Weights of a small GPT-style language model, trained from scratch on English Wikipedia: attention sinks.
Each number is 500 + 25 x the weight over its row's rms, rounded and kept within 0 to 999. Layers, rows and columns count from 0. Numbers have three digits each. The size before them is the row's rms in percent of the matrix's.

# up: layer 7 MLP up, 3840x640, rms 0.0164, rows 1443-1542, columns 512-575
# down: layer 7 MLP down (transposed), 3840x640, rms 0.008, rows 1443-1542, columns 512-575
up1443 096:514488538503542564503477525486485496481496519556476523480524532476479498585490486514461524520523513531525485515478484543466473494483503496522495543567539499488569479509475494470449511482514511
down1443 104:528495476480497505559484478489508513505490489511496568501523534513518512516502481502531504486489492475527518486543485472496466515505463503485501458505454538524511510484464514508478473522509515
up1444 102:460505503512512480523444490506510525521552521472517495488537495511545532506497488470503505488515491491518495514542497536491516511540482470466472493461518524489523498488497514527503460514517469
down1444 100:502496496536464546508516499503556496499524493471484483523482481534507489526493463543494483462521525490509484503503532503484531478534531490496501493529509505544458473477535478535490502457525509
up1445 102:492483478536490476485528486474459473513526513520460485457456497496515487476499510447495512484508479475500482511454493543511510481513521510458511441497516469493554528463476529482472512489532519
down1445 103:524528484494506468532547483588493484528502518489519519492485505479474468482500476472497480479492496492505480505484472543497486491461521529486494545458482480503509497472505503539473510492511504
up1446 097:502530500522510500543523552514504496508535511481532485494499486472516492538507454500516500491516443487544516525503507506519496527493480530489520502457490516500528531518522548492482505494513506
down1446 099:487490518517468546490518484562464518473519525496516492500530532534493546477554504519553472490501483473492473502510430486481484543505517502480482482513486522532485534485561474497506495550514495
up1447 103:519485507489530506537511508513503488489544504475483535489495524534439495494492476555521504489521508483489523511505488466507462550498522468480533466497487503528544513459494447547520473486483500
down1447 102:482516520517512515495474503460477466468499477524502525507465462475503475491493531463520500485497445497488484512496481510479516480467521491462514498521508469506467495515483543519468499504508479
up1448 092:523485461485461516500467494514521498513487489510488480511502486494478492507478510512445474506505495507546501534497527497509474522476475491555459507491522526489492451491526517487512515518492580
down1448 094:542540493492513511513520487502502531538491459486463477457508494496520506512431525539481482487498548518555528534559529516490547492542471500492462479508546500473516473517521502537489506469529481
up1449 101:499511510538467495517552468458502492495536531492511476530483491523505536431520518514536493484500505486537503436508471477529435522496504486479500479521483502475507509511517496476541494531492494
down1449 102:504474484493527526499534489549513549482460508499505514472531548499512515520495534459519476506499466486501484485534483457510511465508486521505515472483535524497478509552517470529478498487510493
up1450 098:486509507475487482488522491522488465494492540527489462496474439485539485471512514489490457511492510534521489500460521494507476500492454508472499502484523534491487495503505525532521521521505497
down1450 099:520510517525519493448500473499509513495514501474496511513494481521508536505492536519483519512509560505536519499486528513513519514482486499478525477499545468483482527476530525513500486455505483
up1451 106:473512541525560535486503505508457478492523487548522501524473526505437497529451503457499463503504481495481511522471508512507525482496467498500503529483514485483506508488478514508461472490543507
down1451 106:474456505502497479525476445480480511534536484465447512560489518490466515508490473518484479503464517524522484511508498522541544506538504470522496535449492514476502506515493498524503496521483504
up1452 100:483508466459494462551520544480497519516509506514527499514517472505494532503486462509472540481538507532504525530519550505496494457491517506549550495514507489488510465506486493475530486539518577
down1452 100:474555513517560491507508491505540541507505528582484497445457497533482497533488524481508461481471502504486474468506469519515473520454502479499537550537488469459514506524459531546476513527463505
up1453 104:536500494500514517520461477488513538538470505503484514530548531515481483468505529504495493477470549504484488448501498515535549469502484482493535527450459559530483475504541481450500477527496533
down1453 096:447473479484514521493444498471447527507521489476457524533510482484494515486516457539488534499494461508502491529530501508489500482508478507522517509485516502498499525490481500449488530481503517
up1454 098:495545486515492507482490469483484498522511516479524479477514509515457461477484472495517490561477499496549509561513493508499462473532486489434517506483516507482480477510498481462525519465476476
down1454 103:528478510569495484516469513481483498522488524513507471529477515539545490477514478507541490486463485472478492498476481516510465491506473521500473500503501515539497500519475527506485473507537492
up1455 096:521505533519514509552507512524499548472497557480520529515494487484499484468490525483507471513468484469528447465463494494500449483519476478495483505538495474520459514538526469474503498528523499
down1455 100:518508462489482527535500535551500504543498542449466533499506524519511493509460474506452526509515509526485497517513504532509476515460504572509480510518515474498498498563506487481480461474462560
up1456 109:486523518556494503523536507450513508475517482529493445531466513493496523500468510477486539534468508463529491505517460519526516524443507495510550510490495438514471515521530533487454533497518476
down1456 100:554480491561529475472543474431488482477538538496494521489506480483514496496550534469468482494495506544453495488447498509502502472476487504502477453501491527494494523476518511476505501538515478
up1457 097:546495477500535525482468511565518459444478551485457508519495537498492467479564483499533516494498467485495505497482494514462470497506496476511515520485443556537518528508488470497526505478519473
down1457 097:511530503488474497465517497544502458510531521462469510551497463459515547473480515522472503472523461481467520511523515463461492501506511501533517485532484507510509516508505489489526478525509509
up1458 098:502492529491469494506542477553513504498534463490564467451520424544512495546562492489527525497556528491507499515506525498542526487484521512484497484462518478492474496492482494509493463498539486
down1458 101:530510497523557467489520510545491514483479512469485499477518508528454495457501458567528481519458516494476504491502506436503473480505506514534474464484511550512503516495505498465539519463479479
up1459 105:548496481498521519477496519485486504483497499534516456527502472447510494504490498546515483492538480547494537532520476484513531470509530483452519453537494543456521457510494478542475526501500469
down1459 098:496530494521542506517517473557512500467476457511479488472454506449501485464515493481529532512500534504524486516478499508522509500519467537470524526475469484516442518513486462517518457476450516
up1460 106:561490485493454466490492464485520459443515504473513482534462512497512489476529452472484523548541544543450513478476547493473512493539504477521538528475463471536451512488484537518479473496500498
down1460 100:501486485488528488465484491475510543530527477479457462505524508500484532475475520509484478500472550516480483514457561543544519544486507518470535495486525506508527499494517466530538485545526545
up1461 096:473532481528478466459505479531455476492475514468488517472488477503476522506476487485517494502514501507519504467535494516498445497498509460482519500539518471502521475487539501460479468452484518
down1461 105:496456510509470553518529517488515504495496510522564537512513525459494516532547497504551492473512496475513488477505498451496504521456501501489477491500469541497488498547485499528459466480485510
up1462 094:479523460477498516513509532530486483476455471501494495480503469504483510524453478502521548464499495518506515494506503517500533509526521520495465548525533480472474526510491495503473529469465498
down1462 097:502526501505536496517496534481462488527496537484513514548452495491513484466517520557499485484519528499479534522540473477487540466537496492496513501531463491473496512480493490478502536486560542
up1463 099:482516489558481518502510503516499510518503499543479462514498512506493474539478520522501514491523487528489480500542509474499512531461503467474505513457483509450482532558489513564463453506483488
down1463 101:450498455484488521523454512548534477496504517499504538503513475469459538503509471499486523492485513498475517488451510510474491532485533501451520488486469476500462515487529483497442478538481477
up1464 093:502510558473496468490533489464529502484465466447522438506518512492488440525488508478504515479522536485541468490476524511469509532475486477512471526538524503520567486471514473538516521478512495
down1464 093:504496458530490534543498520503493469487486490509519519522499525501487506473520458494535479495504480469546491514484542460489436511514494487472486491488525492537500525506522510512517522445534525
up1465 098:469487479499465445476542518528500506513501452494486498504501506477517478507445506544505518507520492476452521479489500445484529487453511485489488513482541518520494500509490482493512530508521499
down1465 101:523491491507473460488510487499462524519555521534475480485500487508473483501550492482516506530475484517502494506482541493474504520530491494500476488424463532477491509546538497537485465510523446
up1466 103:502550515552452475465498491475472514492462491516524469498469487535532482508493511478479485483510530456531535508507486470514519534503499489489494525526477478489541541514482448483474516499549479
down1466 101:533513495500490481469512506511512513513501491510497467538521528496458481546532511454538473477493476525505516499498495496555525503511489512503517496450489509543468530521553494494502467459482530
up1467 097:467490500542456484487525480477533485496522507507498471456501529509513467493501482541468489496500465495488499523465551452573461490504499444526498483500523507460507479480492489495508510485524490
down1467 099:506520458470537511510516459519472468500485526515517504477481502500508502480495530515493490524492532495487529490494540496452489503490513526530542491487507488513506498539517466462479494516507503
up1468 100:511517496529494465496485510509502505501524464530481561468526528493480471533500500479477481467477534475515467514496530489488530495519495478472479484493478488489496531506529494473499555498491473
down1468 099:465511525482515526467523536501491459500501543489493472478518494528481486456499523452495469512510510519512451502508489482510507445456532512495488508512469532473553535481480528494518464486498461
up1469 100:561533506520467550527506506527485493524530495535520535523516509498495494488546542494509522526507470531527503497478473498500496494495484469505540521465479540525513489509474516527559564508528505
down1469 098:478475498512473466525513504511510538492493496490482490480482493500494485509505519515459504523490510549466512517523491510531509513470503482526494502522519520392535505445483499456488465492480538
up1470 100:493493486518524496475517446537499477533523504492445530501498495494533522512528486534549540467494488482522521483478503486479523579480506498526510469493486492488500508486530524506485495519502528
down1470 096:462526531516455537502501478533493447473508476555553488503473480493476486498537531478531512502500458457520484526491467489491485509473525527501497554476486513503500514506480557518479459503497477
up1471 098:535531474484497469502537502526529455488456480527561503487481505542538519483482519480465509436508526492469522495549485480465504487521446500508519520529537519538527531514544485490504509535498479
down1471 096:520506503512448486494513516468491515482441473509461471517496493456469498529458501483493516479528527512503507478470504510466481506519500445552505498494490505479501474486467496488494539505533532
up1472 100:515535525492459481496511476522508501522545526488522480532511467551510508505504479474551520515519498493519485487488469511496488532480520498468462492545518526488507523466503503519528481537495535
down1472 099:480564491476455505525531492484550484513494472508524455511518510456519522489501504512489492496514480521508470473503497489459491509531553493503505476467531525514496497509512484542491517502434525
up1473 097:530529446530502533519516534486495476553475522482525501501505526492469473454517505501509464444514547523517495484480488490466479512475541535538489495536510536537475482538576507517514506509513505
down1473 098:495466518484509549513551468481504515513477507519570529522452484488544519494522488458526514483515484533531485473540475494489524500515518492535478517525482463517511463524524498460494522487503477
up1474 103:548516448494514454522534503503520500486543466540484484500520506457500476549478481533542464488505523508511486518510487511474516453495480497503543488532506480525553514522500548493514465502487463
down1474 098:484516529513463527472484504455516519466495503477470495536519518535543510524493551505484486472486523499543503515491489473533475491518469463510516498465533505518436467506489472517441441461465484
up1475 106:479534488484493482457518515447495486455520482548463552508521577504500502479476481542545551469533525457474440520490529481525515467505505471505494545501483502500525454462462536472525470477471506
down1475 101:486489521549535451455513524483486524512542483476481489501520509461521560438494487502517511493512506527493522500506532519499496497509486496482540456483494495466552458485531482480469493461516500
up1476 100:457482491541481508522515468451504487531521504515472540479544520484543433514521497468509500518476491478471475532517522497509510504492479473518473471497526464513517531514471551495501501502512483
down1476 092:551498531454506519551484472505505495519491557481495515509511463494511503481503503517493534500527494484514464528493497505509498515528509491492498462529536501507535509471447501465479477467515504
up1477 102:501529522526529431480479587535535521469477482507532555517541464514492543556473497484519529540486543499519501535508500555539501476493496484515513473495504515509518489511488511489491514527530493
down1477 102:509511468501491525484457527484507503480477531478481508480526494512507478455490503508507439493544542511494506493474515527493514462530471514537484485475484505473484524518526510466470531486508497
up1478 094:501474500489515478515478510476556500528549502516497512512500442472556514471502499525511532497497443542530484463495530528472499484516531493469500481506493491472462463445507496455467495516483553
down1478 101:486484530443513523549504505502501501463480524510536543533472508492488478492497457466504520453502504507486505516487478523490512487512490505469455539523507532453508467455437513515492502459505503
up1479 112:540502506489514513465508497495495480511477505504555540511492498523484517533484449489483501510479556494534475509504492485514519490520554483480494493486472478452552511488495563511487507469470471
down1479 103:493519465491505533542517509469530557487547510508500495471530523471487520469523530483551506476542445500494511529471483470510454518526460464509490473493532522478502487524518504507529520539503551
up1480 088:513497533519469550552488518492527524473522497518516493524523478498493505511467505507494484499493474505475551499486487543433506508517498509540473490473492514501478532488541514493505477471486510
down1480 093:498524523477463506519463467518511495483513480503515478501522532487562509526514551533510505543516469506521499499455485514504520463546471502475488510495523510525500499479457524438502445520520478
up1481 102:486498530506469500520500504505484496479452520448468528502502485482491477481471507518455496502477511549482488484443515528508447486448464461496511490456480470516520513497496497481535506484507483
down1481 101:502494489472515461501501451514442496543494496478448486456487489526460488530494480474500462538504505475484441468503522515466490460518492516534476487455518499486526512501498508488504465487509514
up1482 107:555538469487538526543534518512445547503541519476541551499533471521504556485533516498456556486505471524499478554496519484517464528490494496516475500470462460529512530509511504474499480455472500
down1482 103:543549509436531540530498480461495547526526464462540529528498497519491531498469509492477538454501489488511504481523490495508510492517531489489524483475503472504518490522499517466526516526484533
up1483 099:472499476460462495514489504502511483530496482505513487507502481491487524503502436486538505467523529482524474505521519529480446475481513477465470482462538516493526478467449503518522512496523472
down1483 103:510457499517486522550511472519545452522496478535490513484486508501522540498538469457480510491495490533441566478487499504502482535513471518509483517479512494484460539547482494489496500493512485
up1484 108:446525487490512541554531489531488540522462524483506533534507510470493521497499488512528483475478490512536530502514516496473492468510516498483513517554525448466494507528522522537515466492475472
down1484 105:475524467462521508540504497489493524478494508492504537550512547474543477515546483477545483464520495465474485527516515500495489510508451474510465458461507543464451511507491488486491498500493532
up1485 106:505489523492478499530512497495498500482523518460475496476480508506492457520493493507526504444476482514521494473532504507504498494579493547483527502489506509496553499522449492517487524517523497
down1485 102:455481516488473463498487512519471497520537514524488504543512488530522480498519508449504504448505470507504483515508481474549502508523536517500501524507500515505510499461511514475499508533509491
up1486 098:517520525482502528523521488520448498492484502455518492490504479501506498504550478522538498470469515495516481479498518462489498479477526507432452466536547479475504473508490510496497506470456497
down1486 097:537517504509513468507483469471525500551499422472469498543520491482466469522508521513487524549498489540434496526471482473532490531508485536517505488510494506519509488500517466508536495550476485
up1487 099:509523547527451468544476462492520476501484511496483486486478530483505515552485554467472504512442497467520531499465500487508514499499497485534450487497487500517467477502491500512494511496547532
down1487 097:506520510486464590431492516488486516510529569519510539494462485471491471495502505492473481512561477486513459500519531507517546492492478493501523544491527448437491560505470434506506454512482501
up1488 107:526567533508499491503543485490539486500495490470521528544482536462498524480532524560512485531510494529509509478521520472504494491489474507493519484526466453515499492487479467500466471515521499
down1488 099:493513505517484491450480473516467513496484531510553501498480514505514488535493508494485494526515516520522478441487516466490487528482532478481499467519501492518492466500474548490519471514542485
up1489 103:555494527496503540507494487481520522495485514498457501505479498482488449440527546525539489482480455510489461471490482498508511498510528487484511471523518487514500512489522499521505490499504529
down1489 097:455478496489515515511512507505479507488507508503509476471506522523471516514532476449502496449507494488477530500523471514482505469476486516489498483547522545449518544516508511481516528506486489
up1490 098:479509477534528500522528506546503475489484528497495512496527426477515498539494481522539500543510508488488498480522483471491540470525484554470499526479491526492474550503492516458507537520485522
down1490 102:476489524439486517471534500535503491497526503528529542494482488497467505465482469484522524486506474522463459506509541440513460446501503519498519511530479509497471465521486541450489472507465447
up1491 097:475518527519513475499515474461487519509492470527481481510463489485561533541457523535438466539455509479484491496546490538502523504482527501531500541506510465534543471493474494494528484468500527
down1491 098:502503485476565547509517497512515507522491536505488500479512479459510476490495520505482549499455488518523513473518469532524489498472489478518509525467496537493510494525461490513498465542485437
up1492 100:496485497482450518482523500498499484524537491439444508509493497488506531519484485520502476468460487479512500467479490487528503501517478469525473536486461495502507486476471513496467539525532511
down1492 101:480533499537453502482497470482503469483547508523532497483481503504512483500519502556482521484506518487498474548505476533492473482516501497521532520475507497500480544519476474462510523492497533
up1493 102:506507492452492474555533533482486553482506450453502504509480519504498496504451452473491525486543496503528480526541496511468480472503474494532543539503486493530496511459511510524531489561507490
down1493 105:464538475491525497461524480531485520515496522506530502515523509481523512520556515467502474518465471517524473487529486499508496498480526466449529507553513494505517496531481506492522508467463500
up1494 095:535512542513513515522507495522536545443468501482529515489507513509476552498540475518498514457482478463481517495527490520462547522490504509515477533462498505508507493507473466481449506498515522
down1494 096:515485467470515488468528451463473520522509499526506493482482460492494479475468548505504533503524474527496491474531501489509519480535452474432497510487495493499507502487479520523547473490510503
up1495 098:477478494511489488463489482506504485461504451488514488472493484482525494507484566510534517503499504504486509481524475529516489498527479518530529489512513478526530496520484476522467517490489458
down1495 098:503445507497503515484456500522520483477529535503493501507528483490505493528476512502553491527524502513559518474501493524498481533508524522503494506476519536504480456482475487528470544501543543
up1496 098:503488533524493488519487469473523533509523487517506467487510474489486547482472487522505494533537502493522509431512485547512461518522485493525477528528511543532472486499533509498498483495518518
down1496 102:511532446494498512518499515477559455485537542466544505503571523493487465463473504500495518482495502515484519518522495524475522475513530494534487526526527507552503514530481465531484511492518522
up1497 099:490519507502453556504556534494493480505490477523510492497457505494442540513491483501509507455475491542533493510473508513537517483518511526461498479486509512539505536504540566450524486494513516
down1497 098:529469479548511516454550479495509521510503502501540495515494525515470529460535495474504505481561481501478502439498493507495518456535505512481522528465492516515449498497511506466492499480471533
up1498 103:521485492489475557506503493491504486524462495516538496565447522500505523510492529495500512476514441487494489528466483529488477472549495479445464530514505491470496472513483526501485515531460493
down1498 103:523523497481465448480512499510521489500483476508468486525502516526459521486465475513494450496497537500486509495517506412507482509517558509472507494511490465528439509470484515544535482487542473
up1499 102:547541487490526492503506535529473491472474473501480479482496479501498507536478475494460537453453514548519473484506517466516555494517498526519489517500476476553490503502485486468501501462501480
down1499 098:512513472468535519484542489535504457543548444505495488504507464495478481526511473527485548472515500480474512481516498504523482497525533473507491503461496528483527477543512527504508486491472456
up1500 093:512489512530472464499524539507567481530485470510477485532494469531489469508487482545482513460475528499521539526480524528480500487497540488508532453448516473489496457496518505478518542530521505
down1500 102:477516463502477525511536535525518512485497491530504482508510528544541432510512478500544493539510456477501484481533519490545546479504480479459512525494513506507498500467547499527542513535472516
up1501 097:525508521546485541505523498459484498505486497495524493496526529543539483497512512484495467466482487519522478486500501504504481489528487484428471487512518528495512502513445563490474505543531501
down1501 103:545496480521468473500505520498448532527514478507454518459480472514484480528500495520476503532516520491483496483553435483501493506478549510513507495513489476515514521489503491515513464506534490
up1502 099:473487479464503522476462541523496519493526511534474495505488503471484515519517460457487537507549521510508505512514507522507507531470534496487500474480531492507500512516509481513485497505456505
down1502 097:545487518493485479520472500462518455559501515437530511478523479516534479459488496496483481487517500467492516494528474544497502517518543516449491472558513500515483496486538493502499501495530447
up1503 095:522496536523477516510481483513501521549509564504513480466499517473525471506512504487492497531462499500509495488525504496506484482507449518496524531503536502465464500503502495468544500505497516
down1503 094:527531527483468527499541524487484553456506476449514505464537488517464506501487530498525506507489467500487479568534502455510450561485515480495555498510498499472550519482444493453523521499480476
up1504 095:457491479493476498490518522538509480492498513475500499495450498505457479469504439518540524488470504447494496499553474477527472512506504466506474508467534516454454524518506469523488538431543437
down1504 100:491567479504495480554569451502485502525487486510512505506535495491516490476471469491485504478548470517483494535524530495474489483499546469529453497499514526514480487502549479485506552471520508
up1505 107:505501499489499479523460505460529533502461500516504515497515484520523471512512456498487483500519532492490498539485501484514510520490500542507471472476496473502486526504486497479520482504477519
down1505 099:487512473455492476497522578467486558473478501469542504477530489494489516485504482516483496493522522443486490500520495494483510524525516546487503505485509493526516478474473473480485474466512480
up1506 100:491528462522459517474506550468461447485501448490497472511508532433482471471517501516549583505510487487520501481516516462532505482485489530449496490530486542509480494505518514482512493558475493
down1506 101:467459530491478451494511462506510548514479522489452455528483541522543540456491509505520501497512519554469548481518526500496497497529510525496527483490503488492509515503547550506515523552508534
up1507 101:507522532493486496479512505516479529496479569528491520487463477527493461528487491460510519534436479520540466504514460481513509467514513513465508470495528496504465518487477490497510525477501456
down1507 097:519527476465528490496509467470477476496528492495522514571463490531513504462541540495519493512507536490488508485555458528510477526530488506457496504505502521525551501461485529506505486535501488
up1508 102:504476483459558497533484504520535505481526455490558505498520491497455541520483513470451520483484489549548509502521502508481523510503477518463507475509469445488499459489535538487490475506482520
down1508 095:486474481468544504503513553525494502471452548476513520475488487475500543502499525526484480472464494538479511479492518485496519517441535489512478530528484523473509535548504526540525499472509543
up1509 100:452492517479488482490498503514493483510507465475470500502479488530502499533467464505503482515464497472507531514515539468492515536466525457547476444460476520559505557503478500504515454494526496
down1509 103:510499488488506513472499524506542497456504502532501551499507495511486516479491474528493446471494491550533520515482504507485503486518497509471475488494533483477522529484543494551562418495519470
up1510 095:498492504471498465533532491531476524496518500546520497538487485594526532521477504505501517511486509523476514494488537465512445503517518482485466530469491484452460519515488514500520506468493459
down1510 104:505516519527507512496482512509524539510513521526500512537516529496517499556458502516521494482503482515496515486491520473516473525479502501537471521514513481495494516520504481527469521505510520
up1511 091:517491507573484520525486516471497498541488516521509454501501525500501522536509518513503504466507526490518520508462500521461548490511518498466504503525469503549474463486506504460504545472486509
down1511 096:465512530532476539532505474505468523541472545508471514493488511498527475522517497477492464475481470498504528508490520530539466440492493539467493478523516527529487493534481484484486538484469500
up1512 097:518476492503512497476512505468506520502512486434507440486517493521501500466526482516478488517489481540495557500515521516501507510511492524507505511539484437508449468494503492506504461515484488
down1512 097:527480496471456511533493495515487512489474470459497540468502497491542548491531500494496503514494474537486524499534528498489528484534455504463508490508505469437508526500496546497516507488510471
up1513 095:470503543552490500486492438499470499506504492516510511494473491530493509541505496472548455501481467527453502523503527488499487510515489526506536446490489506510514488475530507501477495461461482
down1513 098:491535518515502520469487503526560493465513513486502504526490428467525510496473486534532475468514494506499464512487509511489508460542489529493495489510476477505476495498528446483470548494483477
up1514 105:482562491484467520511514453469521520503512515503485501541481520507506541539511511512527494466487486474505488477489530477502505495526523463492498488486488522474502520495531520469530505473491512
down1514 101:539500511453473485520506502466485529501479528488525522470480495484536512488514507513518536491529518511532498531475494495494476479492515468492501516521514441496467532528498529533499496501529491
up1515 097:497547478511485487496490493446525523482512511501486511520514478491542480537484495486510477454504485529476482484538502476480459485542515513503513456569505448486477509485482499493512496547496482
down1515 095:458513519507474531492504507490524534462488510430482508478475467523483499514503513472494490533516507496533501466542477469467500518472486542534540483531487498509563512477517534520492504496479484
up1516 104:525506536468491471490499465505481518500495486453487546476524487429511484492463482506496500561494513499547497482478500501446502490503505550522510500521573493507475503526460520499477501492486482
down1516 101:486476520492516511547458490525492540510499540532517467518524452544577547501534504475480498507499497481557499483530517512501519501494496477477541460444505504527508521505484493517546494496501531
up1517 102:489422542506527511506491519516492493493515467530502442541487521518520513473479494478522521508493537478552499557493521493514512485543481463527533483475500511509523478490486482489496480467491518
down1517 097:508514485537513519510505489501479504482496496510467530546499523502468484505485470558499499501503504503491542517520506498532519501543501478455504510453494514525480480547500498498512509535535527
up1518 102:512525508521500492485476530474490502492477513450471490519487509505503487509518563499502513536510528522499543466481553487510550518506510494453516462523540497534489535504542532467475475475494525
down1518 100:472496506488463517479515527451486480487468532528520494454509496506451504500543491470469428456470492533466484520511476449491493479530530554457509540473499489513529520447491499501475478479498482
up1519 097:458511462494472518513505493544559505485487516461462494527530533500490530465535480535512508492505467501503472492514484502496541466499474521467484544500556508552469497495522543480474466544484477
down1519 096:504505486508504491520498489531552464523515477513508476507463516465515508489482539503478499508521478490471540491527509512516502465505533479514507498547469471484515499476488529493479477473453498
up1520 095:525463495536537489535465498477521531502478499480485556505495516497484519529534496498548523483518513500525482487497517504552488524532489476522499535492503512515516538533457520505496480503528468
down1520 097:511493484474545545489510512519478533527490471492519507495495489503479555499467463487491527433525466494509534468515506517508488475490485515507475551511502490497515465551522515459485504493473492
up1521 101:481509493533505529543459494533514494475550505522524504497509522477506494539526457519540480479469501512531470512506478481503494489513519503485536474505556482506487521484486500475503518548490464
down1521 095:502521503491498548454561506487462465475512505518472467475483516499459473520512475485482474463504456527540512506479503484526457491517492497490484533488527485486500510508511461499493502488469526
up1522 092:547511510463530489450499523493508492535519429483482544467511424499473504536481490504509538526505521465494475490506484508495506503534469491507494523440502490577501540516464532465512492487507498
down1522 097:498496497482501514503538479495494515481509506505518526491487512487451511499530485508474496440466451520520562525523497486496513524504517468507442493507492508475502486522543498488461482492499496
up1523 103:530518486444518479500503503505525560471528506474493469488530501474477465510505506459509514483502532540482506530487482516488492509516474500465504521521474476468472497508518516522502553513448563
down1523 101:505484537503491525474506500483478504501479466500499542522479511530480478484525536515474420544528555487498476469517517499529523529489518512534531522470525517471502490473489543499534510504496517
up1524 093:506497523497494513516502494465528534463487461473451511510519539467475504544507491465498518467497477515512540492472480495462520486505415510470528507534522509505480533467502493486511481456477471
down1524 101:531520473503531456498503510535516513508507468480470508489478543504469511515505516501450475483495507522516491486516501513486503457486539527451521483533461463518555492455509471494505522501528532
up1525 097:530509517515470515442477520502525511503500502535477488511529489444539515475483546536528483533507511520512502503457496509484530473567462495501465463450536509548504498538521536457520458460473444
down1525 098:539508510484544524501499557493523498549503507475496484519467519528499535500481503495453488466531496467460515500447523539520476451528473549483470498476500468544476500467493472521535510467462507
up1526 094:516522531466498476480507498488492493502522504508518478479523504479518511525466498476472527521528496496510489516477505555512530504489513536478506509484465499486494470492504537475542473542490504
down1526 097:492471506540503481466504482461518530514491456484488502489438482519503475517523487537495495518528523475487500475529478538483487541533491520478478489526446502505469482421543467499447512530545501
up1527 101:497519477502496466537478533449477514486504521522517498499537524495477480508476510512490493492515507499464534523499529511496516535492472483536513521489537511482508479501512496466487493446494503
down1527 099:531502494512528499500480461451522539525484490485473494501454516553486501501477492511493474488494498491523509483520511530507556484520518543497479475478493506477459493522457492509514500474506535
up1528 104:503502511496508499444479520502529519447559507539474489486543504537448499487497471491474499539503498519573497506501495473573512489479506515482507512472483489537465480501544502458500480477503533
down1528 100:521498526529491536481482473516481476538509495497497505529540520520516489513472467504450524447540506502478516516519442527553521525460541489500506509489489513502497520498566498463497450493520549
up1529 104:492507487463482483511500532491468509533516508498482538505510488490517490524510473467540516514536516492487537478520543547514517528497523489541467483502510503508468499492466532469568474546552523
down1529 098:491523476515527464481530466500484501539509503461510525486511507481518526491521508498535485536503507514482487513533487452529482495525460529489539503465492472475542516503514457568486433545486511
up1530 097:519522488508488467512499485488491516526517476495487540498508498511501512535490530466467546520507507509549500480474527508522530493480535499497438498533522540455493488534517466494474495505444536
down1530 102:493484539441482484452438463513527451461530528501486491509512529490476482421494498512514485506448504454488498488495491497528509509504490500516479500475498486532539498504520528516544501470479554
up1531 102:511462506482480496523487471503561519465483504505467496534496484526485472522495468495462491490460508489520448518494490466489477485523508482515487524489480543515504535464492503448491539517476494
down1531 096:484486510485499503493522529519568512503486485514509531488465470471499514519480511472552506522522498518454520452479504519483512546496511499500516511485492552484507496517494459504463485513533497
up1532 103:522524497502453489451580496484473493507468465496544528468534510505512512520458507538511522548543493488489482505529510472521513501507529515498441475458538484513534493499489450502521503454513488
down1532 097:491531478511503508553519437524504537525505521483487508510479526497523509456539505520530507518530498531484515533508505526498520408524489536501518482527503490497493520479514486550492500495539467
up1533 103:483467514498516476466477458497469513539511470496514502481461487474486471448522527524548545515504483475501485452501530497511508482496445468503511528432494470474525496525518495491480510517485492
down1533 102:530520506507493472466506477473515500464484493490494494520479533516555491546469495528486506503517511515505459472482483560502512491506524566441512489535492484532500476508474487513471503483491505
up1534 094:475533475514507498480490493537548474478516544490480466536498492548523534498495503511486494468512501455486481507486512516498521505489488552495504515489458507503527466462548513531482533494513489
down1534 095:540508531507494469531452486527484499556518508516552486489488487515483482484503523487486509516507506548499520462493507507487518520497462472498522490529484463501452499496518508486430508495485513
up1535 104:467524492525473523495514465517532478496467445494486525481499524475488529509529517523512464465486489482534470492478508472519465499489484493493540482466475516539494538489504514496534510494505483
down1535 095:496476529524510527526514527484496533497515491488500518457488526493550500544515549523519544501474486487504524524524487546512511481499511480486459481518533443522460495516470488519495480478478470
up1536 089:484487544528548535478513526504486503463507474525539501506528505468465480500466474495490502503539477500528483479510533490469478486507466524521518463545553544490480493483507476503525538462468500
down1536 091:500523494503503503523493536468480516497468486514474523515496535518487553486531481493514490477507509470520518457565517463489503503468521513513540497545491501519510558468540506511480491518526510
up1537 103:566508497472532480574573510509457535497519490494508478575488528509539493528538491502506521460511568512531533518501515562491522481501491487525492484518501456467492550474525472514545522518491522
down1537 098:496488485486500475485491486478518523510502494472472566524500494472466515517477500536499467511487488456487499499507510485502499530493479508489509526521481489504520508534470503478520478492482518
up1538 103:465512533495579476471514540462528522515511527504521503523515447533519481539527498491491500477472528463433478497519465460511573452530534457471464491538484506452521513480481497522500482500499502
down1538 097:467521474472489488494505551559522520509531480456497505504517537502542482499464476497498514520491474482455485464498523502474510505473492471506497529507510525561528453523504461507526499531491524
up1539 103:488471476485473522525471504478505454491446472511487483501493489500448502456462520500520487487473517503519505509545510473460502485527501486524494472515470479512506491481552467475493491514502515
down1539 095:484515480466504515494490477514488517515488499524475498473455474478511494522457481490479459528524436506521509471508514454498505509552471473497466531485493526496510499536520517437509523500471481
up1540 100:495502489499513496503529522500498492501515472472480495471513510506524492458513519550485512551490495503472531524509543506503516516478511477443479478502555486503508495521515524505526493470502457
down1540 102:441524483531528501493487483495495463509522524461487514483531469481462517574527493509525534511490476496506522549524482510536490514479542521486508526521492521490513514507515493452483485516523489
up1541 105:480485517520464491565453515479500507452516462500494498537505516510503523487554485499495490511490470420521465505519503504501477536491511508528520526487509496470515468519502462527485487485524483
down1541 101:520513477510492501518530468505489551498517483485506570517513507514458525580535471512474478465464497488471474490535458502494463497508515453559522483504503527512515511496532505503480468495551539
up1542 102:517524435473526534488491513485517512519469502463506515540531474530466462483532488502490457460474478504506524471520490484466494505491478530503481484517511492510519483513529455496482459504485476
down1542 108:517496520492517524547520529540484466538497484496502504513478526546518515501488511480515514489500487485457496498502488459435515504511523443495504542501494494523521486505460478497494451529498486